{"n_layer": 9, "d_model": 256, "n_head": 4, "n_kv_head": 4, "head_dim": 64, "d_mlp": 768, "vocab_size": 8192, "activation": "swiglu", "norm": "rmsnorm", "norm_place": "pre", "norm_eps": 1e-05, "positions": "rope", "rope_base": 10000.0, "rope_fraction": 0.25, "qk_norm": false, "attn_scale": 0.125, "bias": "none", "tie_embeddings": false, "parallel_block": false, "init": "orth", "init_std_qkv": 0.0305, "init_std_o": 0.0, "init_std_up": 0.0305, "init_std_down": 0.0, "optimizer": "adam_variant", "lr": 0.00125, "beta1": 0.9, "beta2": 0.95, "weight_decay": 0.071, "lr_head": 0.00938, "grad_clip": 1.0, "warmup_steps": 215, "schedule": "wsd", "decay_fraction": 0.535, "decay_shape": "linear", "final_lr_fraction": 0.0, "batch_tokens": 65536, "seq_len": 768, "doc_mask": true, "train_tokens": 633100000, "steps": 9661, "dataset": "wikipedia_en"}
Each number is 50 + 10 x the weight over its row's rms, rounded and kept within 0 to 99. Layers, rows and columns count from 0. The size before them is the row's rms in percent of the matrix's.

# layer 6 MLP gate, 768x256, rms 0.0843, rows 672-680, columns 0-127
096:42 71 51 48 51 54 34 65 42 56 44 64 55 56 33 52 55 38 42 54 44 70 53 67 56 50 51 53 53 49 62 34 46 64 49 61 48 50 66 48 49 65 39 52 52 48 33 47 48 60 58 61 53 36 40 53 64 60 51 41 42 51 46 58 63 54 38 51 46 55 61 42 48 50 42 43 36 59 44 58 58 65 45 42 60 66 31 65 42 43 35 45 72 40 56 60 40 34 72 51 58 56 49 64 49 52 70 33 47 42 47 58 53 45 47 61 63 46 55 44 62 69 62 43 60 50 30 72
113:50 37 50 45 35 50 45 46 44 46 60 45 54 40 47 26 65 38 50 37 40 48 59 69 69 66 59 53 64 62 42 52 50 47 62 49 65 37 49 59 32 52 43 53 43 40 47 38 35 47 55 65 62 50 63 59 23 46 49 50 39 42 44 50 54 46 31 57 55 56 37 58 49 38 40 52 52 48 50 56 43 41 45 43 46 54 45 38 58 41 36 44 55 68 58 55 42 50 58 35 52 53 36 26 62 59 47 41 40 36 63 44 58 39 50 50 59 34 44 30 33 68 43 55 43 50 56 62
108:39 46 67 42 61 59 36 43 27 50 54 64 34 60 47 60 46 48 54 44 61 32 49 51 60 51 47 59 46 48 59 40 46 48 45 50 40 42 38 59 61 66 77 57 53 42 43 44 56 41 54 52 55 44 44 67 38 37 32 56 59 36 64 58 50 48 45 51 55 62 56 52 52 50 48 62 48 49 48 42 51 62 41 65 69 47 41 37 40 50 34 35 58 27 45 35 42 52 54 51 60 52 26 53 55 48 87 32 52 46 54 54 39 49 52 53 39 60 50 60 62 40 52 49 42 58 41 66
097:53 58 38 38 55 38 54 54 48 51 56 50 51 44 59 64 51 57 38 71 48 58 49 44 42 53 44 47 25 53 51 45 56 54 59 49 51 40 46 60 43 37 50 53 52 45 44 44 67 43 65 48 35 43 51 27 62 63 36 35 50 53 68 33 70 25 44 40 53 59 43 43 43 50 64 61 44 46 57 46 38 63 35 55 38 44 42 49 34 45 57 40 57 55 46 58 53 63 48 41 33 59 45 55 51 55 61 48 55 47 49 59 41 55 49 66 47 64 35 45 39 45 38 56 35 60 30 55
094:49 56 47 59 62 38 47 51 53 38 45 40 32 48 36 41 51 68 43 42 52 41 71 47 60 62 64 53 47 53 58 34 56 57 58 35 46 51 33 54 58 53 33 51 55 44 45 42 56 44 59 57 46 43 64 47 32 55 56 48 46 46 40 37 59 48 53 61 39 60 51 30 27 67 56 44 60 51 34 46 39 48 61 44 51 75 52 64 47 50 32 42 64 43 47 37 44 61 58 42 47 64 59 56 27 45 30 61 43 45 47 57 78 53 57 39 50 57 51 19 43 57 43 62 39 71 50 48
102:58 51 55 47 62 56 42 44 38 56 32 42 53 45 42 64 63 39 60 55 49 47 25 56 48 72 48 71 38 47 46 54 62 59 57 45 66 44 37 57 47 52 55 41 30 49 59 32 59 33 63 47 47 35 36 58 20 46 61 55 40 21 66 52 46 35 43 46 35 71 54 48 61 55 54 49 51 37 56 39 46 50 57 61 55 41 51 50 50 51 55 50 63 47 44 44 53 45 43 37 56 63 41 70 55 57 61 46 49 49 78 45 43 51 55 51 52 56 49 51 72 58 48 64 53 51 38 47
096:55 53 40 50 50 72 39 48 53 41 56 49 69 47 58 31 62 49 46 60 53 49 64 58 45 38 70 57 33 66 48 47 55 51 47 71 56 49 49 41 58 69 70 45 64 37 59 37 49 49 52 39 44 50 53 64 22 59 49 59 50 45 52 53 47 62 55 42 68 48 54 40 56 47 73 57 49 27 69 56 58 36 55 43 69 71 43 53 55 52 45 53 53 62 58 58 54 61 54 51 43 48 53 53 41 37 41 53 59 53 38 60 50 43 33 44 74 47 59 53 57 51 40 44 51 43 64 47
098:47 45 49 56 51 31 54 38 55 54 65 48 48 34 53 54 45 48 54 50 45 60 34 45 44 67 49 46 43 46 58 57 55 67 64 70 40 49 60 46 51 51 68 55 39 57 60 47 51 48 55 39 53 67 63 47 50 58 52 46 65 54 65 44 59 60 51 61 40 59 64 65 43 67 64 46 43 46 48 50 50 42 69 64 58 49 26 51 51 46 48 46 41 64 57 29 66 70 66 49 55 50 61 23 40 45 55 38 42 55 38 57 56 56 65 51 50 53 53 44 35 44 63 49 46 38 38 64
102:54 57 54 33 54 39 44 55 49 68 62 60 48 44 57 47 53 42 46 47 49 55 35 42 36 67 56 55 54 32 47 60 50 59 51 34 21 59 57 33 49 47 46 52 58 56 40 34 50 42 56 64 48 37 35 64 44 52 31 75 40 41 63 46 63 41 41 58 51 54 51 28 47 44 53 62 41 44 76 61 39 57 53 60 45 54 56 51 48 48 44 55 61 44 62 55 52 55 52 41 41 49 63 30 55 47 55 52 44 62 52 55 50 53 54 72 58 49 58 50 47 53 53 33 57 47 46 57
# layer 6 MLP up, 768x256, rms 0.0793, rows 672-680, columns 0-127
103:51 56 58 46 63 55 52 53 46 57 47 47 55 58 49 72 33 59 60 57 45 43 61 38 40 43 55 47 29 56 53 56 74 39 53 33 49 41 42 62 65 70 41 63 59 28 44 50 43 72 53 45 61 52 51 27 51 47 51 50 60 60 46 51 45 34 55 61 66 55 45 33 33 64 55 40 70 40 55 38 41 49 53 47 59 45 61 53 29 53 46 54 22 37 35 58 54 39 60 53 52 53 47 51 68 55 49 38 55 46 32 50 45 55 33 49 52 46 39 38 48 48 56 58 44 44 44 40
102:41 54 42 55 64 52 52 37 42 68 41 44 47 74 51 57 49 67 60 43 39 52 34 59 40 40 47 49 49 44 38 55 57 31 62 42 52 39 47 56 40 39 60 48 50 59 48 32 45 54 42 37 38 64 43 40 53 47 38 51 65 48 47 56 52 50 49 49 47 38 55 46 47 31 44 30 61 58 39 55 60 30 57 45 68 51 62 51 52 66 49 44 60 33 29 50 46 50 35 63 50 49 64 52 47 51 61 45 40 59 39 39 34 42 52 53 57 51 43 58 57 48 46 49 54 45 56 39
107:53 55 55 51 52 49 26 54 25 46 68 40 30 55 40 41 59 49 58 52 63 44 49 41 42 37 36 67 56 60 55 50 46 33 48 55 52 37 51 50 46 57 68 53 49 43 58 53 46 60 47 45 50 51 62 73 64 52 26 34 48 51 44 45 51 36 52 49 62 50 37 68 43 50 56 66 43 56 56 57 49 42 48 60 73 53 49 48 39 35 50 62 66 31 56 30 42 49 43 54 45 41 40 49 40 29 52 34 57 58 41 48 41 41 49 60 53 59 45 66 68 50 43 50 61 45 39 30
100:55 50 50 47 45 55 44 46 61 56 73 49 46 39 47 57 77 40 52 38 44 44 44 60 40 42 26 56 56 52 40 50 38 67 61 52 34 55 48 32 44 53 45 50 40 30 67 58 49 35 45 54 67 42 57 36 61 58 63 29 37 48 49 53 44 51 44 64 25 53 37 54 61 51 63 45 52 42 54 61 45 66 62 48 52 36 43 34 68 36 60 43 39 65 48 59 49 39 55 54 50 48 39 41 42 54 59 48 72 58 55 63 46 55 42 51 54 48 44 47 42 50 64 45 48 55 39 42
099:41 49 45 62 48 51 65 63 27 65 45 42 51 59 43 38 48 49 54 58 50 43 50 37 31 44 48 57 49 42 55 47 49 48 52 42 42 59 66 50 51 56 57 40 50 53 55 44 53 53 44 53 56 44 39 38 53 55 37 50 42 49 46 55 50 23 40 49 34 40 46 51 55 63 49 49 37 46 44 48 44 42 38 36 43 34 46 60 36 59 57 55 66 62 45 45 55 44 47 56 53 29 48 48 22 31 43 43 56 63 47 54 34 71 49 35 46 52 56 51 47 26 63 52 62 61 47 44
102:46 50 68 65 59 28 47 33 35 63 66 45 59 49 44 43 52 45 52 46 36 47 57 54 49 41 40 44 23 46 54 39 52 38 30 55 33 54 52 37 57 51 50 57 45 37 51 59 47 51 32 62 50 52 57 47 50 31 57 29 49 41 49 40 58 52 36 69 51 51 55 63 76 45 56 39 69 50 56 51 65 41 60 44 50 47 54 74 43 47 39 47 51 55 65 41 59 54 37 39 52 64 66 47 50 46 51 37 57 44 51 49 56 57 51 52 29 50 48 45 46 55 43 52 48 32 43 56
097:61 45 48 57 44 46 51 55 40 52 32 61 47 46 52 52 61 51 41 39 45 49 51 46 39 51 48 70 57 45 56 45 51 39 46 51 42 42 24 65 46 50 29 57 42 50 45 52 53 57 59 62 60 60 43 56 60 53 49 47 41 45 52 55 47 40 44 46 49 55 48 63 41 59 46 39 39 56 46 42 55 45 34 73 48 59 57 57 48 45 43 58 46 50 51 55 47 39 82 46 58 33 57 54 50 39 56 53 40 28 66 56 53 34 51 47 65 52 54 56 28 36 30 37 52 44 43 52
097:60 42 53 57 59 51 46 49 47 66 68 63 44 40 54 34 57 46 56 81 39 47 43 57 58 53 39 64 57 52 27 36 49 70 59 56 48 48 41 56 71 70 59 36 76 52 78 44 41 35 47 41 47 65 41 44 41 51 41 47 41 53 56 38 59 42 53 63 65 48 69 46 76 50 56 47 68 55 47 41 55 60 50 46 50 41 49 57 45 37 47 59 53 55 70 66 51 42 41 47 65 41 36 60 47 56 67 60 49 33 48 53 45 44 29 51 40 49 55 61 45 41 60 47 49 37 52 72
103:55 55 33 45 48 19 43 64 53 64 54 45 53 53 38 50 58 51 56 59 61 48 71 35 39 43 57 56 41 44 49 46 49 45 46 41 46 50 62 54 55 46 50 40 40 57 49 54 61 56 50 44 44 52 63 41 57 75 47 59 56 46 53 43 50 53 40 33 49 58 63 72 60 52 46 36 51 59 46 55 58 50 51 67 67 50 25 42 44 49 43 33 62 51 46 64 65 42 50 77 47 31 52 53 45 78 48 51 28 34 46 51 62 46 60 47 55 51 48 31 62 38 37 42 52 65 48 49
# layer 6 MLP down (transposed), 768x256, rms 0.0764, rows 672-679, columns 0-127
103:74 44 48 41 65 42 59 34 50 40 56 51 37 49 48 54 49 52 50 37 63 60 45 53 43 50 60 48 45 43 41 73 45 46 45 53 58 52 43 49 52 63 55 68 46 54 66 33 51 46 69 46 44 48 53 55 38 51 43 50 54 51 63 47 45 46 57 50 49 61 48 30 62 50 37 38 70 45 62 39 44 54 64 59 42 63 59 48 48 35 56 52 56 51 52 39 55 49 70 53 46 51 46 72 28 59 57 54 61 55 52 33 61 43 64 40 40 54 50 55 38 52 45 40 44 54 47 46
096:41 47 51 46 56 42 58 35 43 36 36 40 56 73 54 51 50 39 51 43 49 64 69 56 48 50 53 54 55 47 41 41 38 70 46 42 44 45 22 55 38 56 51 67 64 44 49 65 41 38 54 45 53 46 49 50 48 49 75 53 43 46 66 53 53 50 49 35 59 65 40 50 43 54 30 82 51 44 58 50 45 56 75 51 50 47 45 65 57 49 44 58 47 60 52 63 45 40 62 35 47 49 50 58 53 35 55 70 41 38 53 48 62 48 48 55 53 51 48 50 45 61 57 55 52 50 36 43
103:29 47 45 45 50 51 51 43 42 45 37 47 42 46 58 55 43 47 45 39 50 46 43 60 40 52 63 31 35 47 44 41 50 46 52 60 47 54 50 61 57 45 50 47 39 62 48 34 46 58 41 49 47 53 43 56 64 42 54 56 41 44 74 54 64 56 59 39 33 34 45 53 69 53 42 49 54 40 49 51 47 53 41 62 45 70 57 53 52 42 53 56 52 53 51 26 45 32 56 51 48 39 49 78 66 53 32 53 52 54 53 37 51 48 43 48 31 64 56 41 37 56 51 49 60 44 38 31
101:57 46 39 45 49 57 44 49 69 49 53 56 46 46 37 65 54 49 65 33 51 57 46 39 48 47 54 61 44 56 55 34 51 47 43 54 38 57 48 39 61 48 50 56 42 36 63 66 72 57 60 44 33 36 30 46 36 55 53 36 46 62 67 53 44 55 55 39 45 39 52 43 64 29 61 39 64 33 40 51 41 33 70 55 36 42 59 32 33 52 65 78 42 54 53 40 48 43 45 51 33 59 54 55 58 58 62 41 39 58 48 52 57 58 51 44 28 52 52 44 47 53 44 65 40 59 44 32
092:59 29 38 40 34 70 41 43 50 58 47 54 72 35 65 46 48 63 51 51 39 46 34 63 47 48 51 31 45 41 58 54 47 58 63 55 59 61 50 53 37 58 54 45 69 40 60 49 47 41 30 46 62 45 52 56 63 48 39 37 28 59 43 43 54 40 49 72 73 06 44 68 48 39 36 38 52 49 48 56 60 56 59 45 49 48 53 62 36 54 54 58 42 37 71 52 44 46 61 41 50 49 45 31 72 50 64 39 59 45 39 63 44 41 46 66 62 53 53 67 54 53 57 67 57 33 49 57
103:73 60 43 35 34 55 42 67 50 45 59 46 42 62 44 39 51 46 52 66 48 41 61 52 54 37 57 67 36 56 56 56 56 54 60 47 40 63 34 45 56 21 51 52 68 50 58 50 46 47 45 70 54 52 65 42 47 69 62 48 40 50 48 56 47 52 43 47 44 59 58 62 47 51 41 30 61 45 65 36 55 50 42 58 55 45 49 50 63 40 30 48 52 48 45 63 62 43 43 50 63 34 64 27 51 45 42 32 62 49 56 45 44 43 48 43 37 57 72 60 39 62 57 59 52 60 46 45
100:44 63 54 60 52 46 54 50 48 57 57 42 56 60 46 23 65 48 16 50 54 48 45 64 46 51 62 47 56 69 55 46 61 50 46 57 44 58 65 58 50 53 70 32 52 38 54 57 41 48 53 52 43 48 66 53 48 62 59 38 51 53 44 57 52 70 51 52 42 53 53 50 45 41 67 47 55 46 54 55 39 25 52 33 51 56 52 42 47 42 41 57 48 46 67 61 43 54 57 46 65 69 48 54 34 46 29 45 45 57 44 47 55 53 20 42 54 52 60 56 45 48 47 45 42 56 51 38
098:61 54 38 46 44 41 43 76 58 63 39 58 33 55 52 53 51 54 39 60 63 70 47 56 49 69 56 35 43 43 69 56 46 36 51 43 59 59 60 61 44 56 45 54 54 52 52 47 32 76 84 50 51 55 51 54 57 52 52 52 46 52 59 62 47 56 52 46 38 44 48 33 40 63 50 45 54 57 47 51 37 55 33 55 53 47 44 40 52 52 42 46 52 35 39 51 54 49 42 61 46 54 38 52 58 62 45 42 65 58 54 32 75 53 55 38 57 47 65 63 63 53 51 53 57 56 63 43